config.yaml
head_dim: 32
norm: "rmsnorm"
norm_place: "pre"
bias: "all"
tie_embeddings: true
init_std_o: 0.0
init_std_up: 0.0237
beta1: 0.95
lr_head: 0.00498
grad_clip: 1.0
seq_len: 512
Each number is 50 + 10 x the weight over its row's rms, rounded and kept within 0 to 99. Layers, rows and columns count from 0. The size before them is the row's rms in percent of the matrix's.

# layer 2 MLP down (transposed), 576x224, rms 0.0367, rows 162-181, columns 0-55
089:31 50 66 47 38 30 53 62 66 42 76 35 51 52 48 42 43 37 29 48 51 45 52 38 49 29 58 44 45 52 39 79 49 35 56 51 51 27 43 49 47 53 54 48 65 59 62 66 48 35 48 62 50 39 65 48
088:55 36 53 45 51 69 52 35 67 57 55 68 47 36 55 76 50 46 67 67 34 57 31 56 48 47 50 67 53 46 41 46 68 45 44 51 50 53 46 32 52 51 53 59 43 24 51 33 49 55 44 56 43 43 48 43
090:46 51 49 48 38 35 58 31 64 63 35 57 41 58 58 56 35 65 48 46 38 52 42 47 32 48 47 55 44 57 40 45 52 40 57 55 63 71 54 37 62 49 35 56 42 60 53 50 56 58 40 24 49 61 55 44
094:56 47 54 59 48 46 42 58 66 41 62 54 57 64 47 46 59 61 43 40 40 43 64 45 48 56 54 41 51 47 53 60 44 39 45 41 35 34 46 52 54 35 53 48 46 59 49 39 47 64 52 65 60 59 50 72
105:40 50 49 52 60 38 56 51 36 51 52 72 77 52 51 39 39 60 43 49 43 66 58 53 47 43 38 57 50 53 54 56 65 37 42 54 47 52 37 54 40 48 56 64 52 30 52 54 59 48 29 67 60 44 60 56
098:47 39 47 45 40 37 36 30 54 46 32 54 50 47 44 29 54 56 59 62 39 71 66 56 51 40 44 56 34 45 49 64 46 46 52 51 52 47 57 66 67 51 60 32 32 46 49 52 62 41 44 44 47 40 43 56
108:57 52 37 36 69 37 59 60 43 57 34 73 50 57 54 57 43 68 48 55 65 57 49 52 49 48 71 55 62 43 54 49 45 64 61 55 50 45 63 58 36 50 59 49 57 55 38 66 40 43 41 38 48 42 56 46
106:43 56 38 47 40 61 56 51 49 25 37 57 61 54 47 37 35 30 58 39 46 60 52 54 59 54 51 49 76 49 55 41 42 30 62 62 52 50 44 37 62 42 31 50 50 44 40 54 47 57 42 35 39 56 51 52
099:38 56 31 56 54 63 41 41 58 68 56 59 57 59 55 42 61 45 41 62 51 67 45 61 59 44 43 69 39 43 55 55 53 42 55 43 39 57 59 49 50 50 44 48 58 42 61 46 49 43 49 51 38 48 60 45
089:38 48 75 45 36 46 47 44 50 50 54 50 65 46 59 45 56 57 50 68 25 54 51 52 58 59 56 46 39 56 43 78 52 59 66 49 54 60 47 59 49 57 44 44 57 51 43 42 68 28 45 29 42 61 47 46
097:48 57 44 45 59 67 53 59 20 47 52 50 41 44 45 45 64 59 36 34 57 58 42 39 42 28 42 49 41 46 55 40 43 56 29 46 54 63 53 48 36 40 68 59 57 38 35 50 65 42 49 58 40 46 49 48
116:43 39 55 34 56 39 42 40 43 61 49 55 43 46 72 41 42 62 48 48 42 56 45 49 62 60 46 42 45 65 46 59 49 45 48 60 40 69 44 36 55 50 72 13 59 46 64 50 48 36 46 53 53 52 62 48
098:35 52 44 44 50 50 46 34 59 67 51 43 57 52 40 34 49 38 43 47 59 56 44 52 53 32 54 31 55 47 56 32 72 53 59 42 54 28 55 45 45 44 50 40 52 41 56 53 34 50 50 42 61 43 49 36
103:39 52 65 69 54 69 60 41 55 43 38 48 48 47 64 36 44 47 54 60 64 52 49 60 37 48 57 45 54 52 51 27 44 56 57 39 43 71 61 39 54 73 47 64 39 59 43 48 34 46 51 38 73 58 70 54
103:49 40 49 42 38 47 49 44 42 50 52 56 36 67 51 48 42 44 50 46 41 56 49 46 65 50 51 60 60 52 61 66 40 50 43 55 32 40 35 59 45 50 48 57 59 47 60 36 84 43 47 56 53 67 48 51
099:46 56 40 46 32 58 59 46 54 51 44 39 57 52 54 73 57 28 60 54 50 46 59 50 48 44 49 65 53 50 43 40 60 26 50 75 53 51 44 49 41 47 50 44 69 47 69 47 47 63 39 20 36 47 53 35
099:42 51 44 65 33 51 50 53 35 56 51 55 73 35 39 45 36 48 63 60 57 63 52 44 33 49 38 55 57 45 61 56 50 52 58 44 46 38 28 52 56 51 60 45 30 64 56 51 34 38 52 62 59 46 48 60
083:54 55 57 52 61 38 56 53 56 44 48 47 55 38 48 57 38 41 60 48 58 43 56 59 49 56 60 37 37 53 50 60 73 27 46 58 41 59 50 45 60 44 60 44 57 75 43 56 60 66 42 51 58 49 39 45
104:48 63 48 51 46 60 61 43 69 51 36 54 44 65 28 56 61 48 43 53 41 56 51 38 50 57 52 54 42 63 54 40 53 32 67 41 59 49 64 49 53 42 46 41 60 39 49 40 58 46 53 36 32 55 22 45
101:59 27 54 56 62 65 44 48 41 68 59 54 51 56 47 56 39 39 43 52 41 46 57 66 25 41 56 49 51 58 71 42 60 46 54 63 44 35 47 42 32 53 44 48 57 44 64 56 45 46 59 31 65 40 57 55
# layer 2 MLP gate, 576x224, rms 0.0434, rows 163-181, columns 0-55
090:64 49 48 52 53 60 44 60 44 58 45 60 63 53 52 41 36 35 49 28 39 45 48 64 65 59 36 57 44 52 41 45 56 45 51 48 51 66 46 53 57 61 50 59 39 50 42 49 36 67 50 40 42 46 38 35
086:67 57 50 42 65 55 70 56 51 42 36 66 44 51 68 36 45 42 58 62 43 72 52 47 54 49 33 32 48 49 50 49 62 80 54 57 49 52 61 55 56 41 54 53 56 36 52 41 61 59 26 45 42 46 48 38
093:46 43 64 50 61 52 29 60 49 54 46 63 37 58 55 58 49 50 53 41 48 56 33 56 55 46 59 48 60 52 65 41 52 62 46 43 41 44 65 51 61 57 50 50 60 48 56 43 35 57 49 46 47 53 48 74
110:51 36 58 59 59 41 48 52 41 47 60 57 35 49 52 46 55 42 61 44 59 40 43 62 48 47 56 58 50 56 49 27 46 40 51 49 29 57 39 62 51 50 63 57 48 32 49 38 52 53 63 46 55 66 62 62
083:42 52 32 58 40 55 65 53 52 53 54 43 51 53 48 54 63 53 36 47 21 51 50 55 39 74 40 49 53 43 46 47 49 59 46 54 65 64 41 43 41 40 67 57 62 48 42 47 53 43 62 51 46 52 44 46
114:47 57 33 58 35 34 59 50 52 48 42 50 64 35 48 65 46 62 49 28 38 34 42 39 43 55 64 43 42 34 65 71 53 43 64 39 46 47 48 47 37 52 50 50 42 54 39 61 54 64 68 45 49 51 50 39
106:72 62 53 58 58 43 53 56 54 48 68 47 46 44 39 48 41 66 54 55 67 67 40 49 63 46 50 59 55 40 54 66 45 62 61 26 32 28 33 48 47 47 36 57 58 50 54 47 47 57 52 44 45 40 84 41
095:44 47 46 44 45 51 57 55 59 55 41 37 54 54 46 53 63 59 44 41 73 52 34 35 52 35 48 48 49 44 39 40 59 50 41 54 43 31 59 50 66 48 51 72 49 47 63 43 54 69 49 52 35 49 40 62
079:47 59 53 47 58 62 55 42 61 55 33 75 31 58 45 37 40 48 45 40 34 44 31 50 47 56 39 50 53 52 53 44 54 63 41 68 43 56 56 52 64 49 63 54 48 64 59 55 52 41 67 37 56 53 52 54
097:42 61 49 58 51 41 39 40 61 51 47 46 50 60 44 56 46 52 44 32 44 56 48 56 52 36 41 54 47 42 65 52 47 40 58 57 58 51 44 60 45 57 58 35 53 38 38 46 57 47 43 45 45 69 54 50
110:45 59 43 43 40 53 62 51 41 39 58 39 36 66 58 59 41 39 52 43 51 56 43 50 45 59 52 58 55 64 46 41 50 59 47 65 54 38 45 78 59 58 43 47 40 65 39 51 56 56 61 46 63 53 55 46
081:36 26 45 31 63 64 55 46 48 41 53 46 65 43 44 55 44 37 47 46 51 48 56 54 45 48 43 71 42 54 49 65 52 37 43 62 63 65 55 56 38 29 41 45 23 60 42 59 54 41 59 52 47 49 64 41
090:55 42 40 84 45 60 52 46 50 41 58 51 50 59 61 22 59 48 54 51 45 53 26 66 36 49 55 59 45 51 43 36 47 58 48 51 67 47 72 46 43 63 56 53 63 37 69 46 44 51 61 46 35 50 62 39
099:52 57 51 55 53 56 52 56 53 53 65 61 44 64 46 64 57 49 43 58 52 52 50 58 35 69 41 43 37 47 44 45 54 26 52 52 67 49 60 52 44 38 62 68 35 45 54 67 58 70 55 42 56 52 41 56
115:45 29 49 57 50 50 38 60 42 60 62 73 48 49 45 63 50 41 54 46 53 57 27 49 47 53 41 55 67 56 48 41 58 50 47 53 49 57 54 43 44 41 50 66 55 37 38 50 52 48 44 45 52 37 32 43
098:34 54 36 62 44 45 41 54 31 52 44 40 68 58 48 53 54 38 55 38 51 54 43 48 43 29 45 48 47 43 51 65 65 50 31 66 55 47 35 44 62 46 47 41 32 54 47 55 54 59 45 58 57 63 43 58
091:53 35 42 40 61 53 40 58 54 65 56 50 53 24 54 46 63 49 53 33 50 51 20 44 63 42 46 60 37 54 49 38 49 40 47 37 60 42 47 32 33 40 48 48 48 54 42 58 67 56 45 54 47 57 61 36
106:62 57 47 43 51 38 52 48 67 44 51 61 56 57 51 50 43 51 40 47 45 75 40 29 50 45 46 56 54 56 33 50 56 72 61 27 58 60 64 53 58 64 46 66 54 41 58 50 38 61 44 45 56 47 62 39
095:44 51 41 35 45 44 53 63 49 53 46 52 44 54 70 63 51 43 43 52 55 49 67 46 55 45 46 54 65 49 40 54 50 44 31 38 52 44 35 42 34 42 44 63 48 35 41 41 41 51 40 53 50 50 55 47
# layer 2 MLP up, 576x224, rms 0.0408, rows 163-181, columns 0-55
092:58 68 52 66 52 30 37 54 56 50 42 37 44 36 47 49 46 39 54 50 78 34 73 62 39 61 48 35 40 37 43 60 53 52 39 46 36 41 51 48 46 37 49 57 45 42 61 39 56 43 45 47 43 60 51 38
088:63 54 37 44 50 45 47 43 44 62 33 43 50 47 51 49 47 37 39 53 41 52 41 47 40 54 42 50 73 51 60 40 53 53 48 48 46 51 56 70 59 48 58 61 50 52 43 45 58 50 53 40 48 55 63 61
095:52 44 58 35 31 44 59 57 57 56 59 52 52 59 66 51 54 55 27 52 51 52 26 41 63 37 25 39 64 43 38 39 55 47 51 56 53 62 54 44 54 59 49 55 63 65 54 56 48 58 64 49 55 50 48 37
106:45 35 35 47 60 26 51 52 51 62 64 64 41 69 42 54 63 61 59 49 50 40 44 47 56 46 48 52 45 46 42 55 50 40 34 60 41 53 48 33 36 43 48 48 60 41 43 36 50 40 38 63 38 62 58 53
092:53 48 49 48 58 66 39 62 58 51 48 60 53 42 53 55 50 55 63 47 34 57 40 44 57 55 46 50 55 61 37 50 60 59 60 65 42 50 39 46 59 45 43 50 60 63 63 44 45 66 36 50 54 43 43 34
106:42 53 57 52 61 51 50 46 54 57 50 40 63 45 47 50 54 34 61 50 45 34 43 48 65 46 33 37 47 38 61 37 58 35 50 50 54 53 58 64 55 34 57 47 50 46 52 61 58 50 22 52 43 46 56 49
100:46 33 55 49 53 55 53 52 37 56 56 71 63 66 45 55 62 41 38 60 41 53 37 35 60 48 39 63 30 51 47 51 48 38 59 37 49 73 53 50 62 46 31 51 63 40 53 43 52 41 31 64 47 50 64 49
098:47 48 46 56 80 45 48 34 41 33 63 55 58 48 51 37 40 48 52 40 34 31 49 59 55 55 48 62 63 61 55 70 50 63 76 43 49 40 36 56 42 44 49 53 51 58 38 60 53 39 44 55 57 56 64 51
090:44 41 36 64 65 56 54 51 44 42 50 48 54 57 38 48 49 57 43 58 36 57 30 62 29 37 48 69 49 44 52 42 54 30 53 35 44 61 75 48 49 53 52 51 44 40 44 56 36 69 51 50 49 50 39 50
093:47 33 59 71 53 48 52 41 55 40 42 63 41 57 35 48 44 56 51 56 38 46 54 44 65 51 65 52 47 61 53 63 53 51 61 39 42 54 62 48 41 52 45 27 45 48 48 48 57 58 49 46 35 67 49 40
117:54 56 55 45 52 32 43 49 60 55 61 39 34 50 63 40 48 66 48 48 51 62 58 45 53 63 65 38 61 43 53 50 58 57 62 48 68 65 36 61 52 52 43 43 51 69 28 37 51 44 55 53 36 52 44 45
096:52 63 52 59 48 52 57 46 54 48 46 61 60 60 57 19 58 27 40 54 52 60 42 51 24 42 56 30 39 44 55 64 56 65 46 68 48 42 71 45 32 54 75 54 43 63 41 61 49 60 50 65 53 46 39 35
100:38 54 42 56 28 52 57 31 46 54 35 36 45 39 56 47 34 52 52 53 64 41 44 45 48 54 58 42 68 58 47 45 48 51 50 42 67 54 46 54 54 58 45 66 26 36 33 47 49 33 61 60 40 36 57 37
105:62 70 58 33 46 42 57 50 50 57 38 44 60 49 62 41 55 44 43 60 52 50 72 49 54 42 42 41 46 49 79 46 39 58 35 37 55 56 45 50 65 53 57 45 65 50 70 52 67 50 57 57 34 52 63 62
104:48 45 53 46 63 45 52 46 53 65 70 49 40 50 46 64 44 49 49 52 47 53 40 45 59 60 40 55 50 50 35 39 44 54 67 57 59 48 45 63 34 43 43 62 56 44 37 44 40 53 40 41 56 38 58 35
096:37 46 47 58 50 52 51 30 38 46 43 46 43 44 43 72 65 44 54 63 48 69 55 44 47 46 55 35 40 59 59 48 50 41 50 76 72 61 71 36 42 51 50 57 47 37 35 59 53 54 61 50 43 52 44 47
090:60 46 45 43 37 46 52 66 51 46 42 44 55 50 58 60 51 57 39 40 38 49 37 27 38 42 63 57 41 56 37 37 56 49 57 33 75 59 53 48 48 51 47 63 41 51 45 28 55 52 62 46 45 47 63 40
105:35 39 66 54 51 55 71 44 43 50 43 47 39 58 42 56 65 41 21 45 31 55 52 36 47 45 48 33 40 61 65 43 65 36 45 63 39 56 62 62 32 42 52 56 44 48 43 48 49 46 54 47 52 66 47 41
097:47 55 58 51 47 40 66 59 56 60 53 46 47 33 46 55 65 64 50 52 63 53 48 60 53 39 59 31 52 44 48 45 54 57 39 29 34 55 47 54 65 54 50 57 64 40 56 47 60 43 60 47 47 62 46 42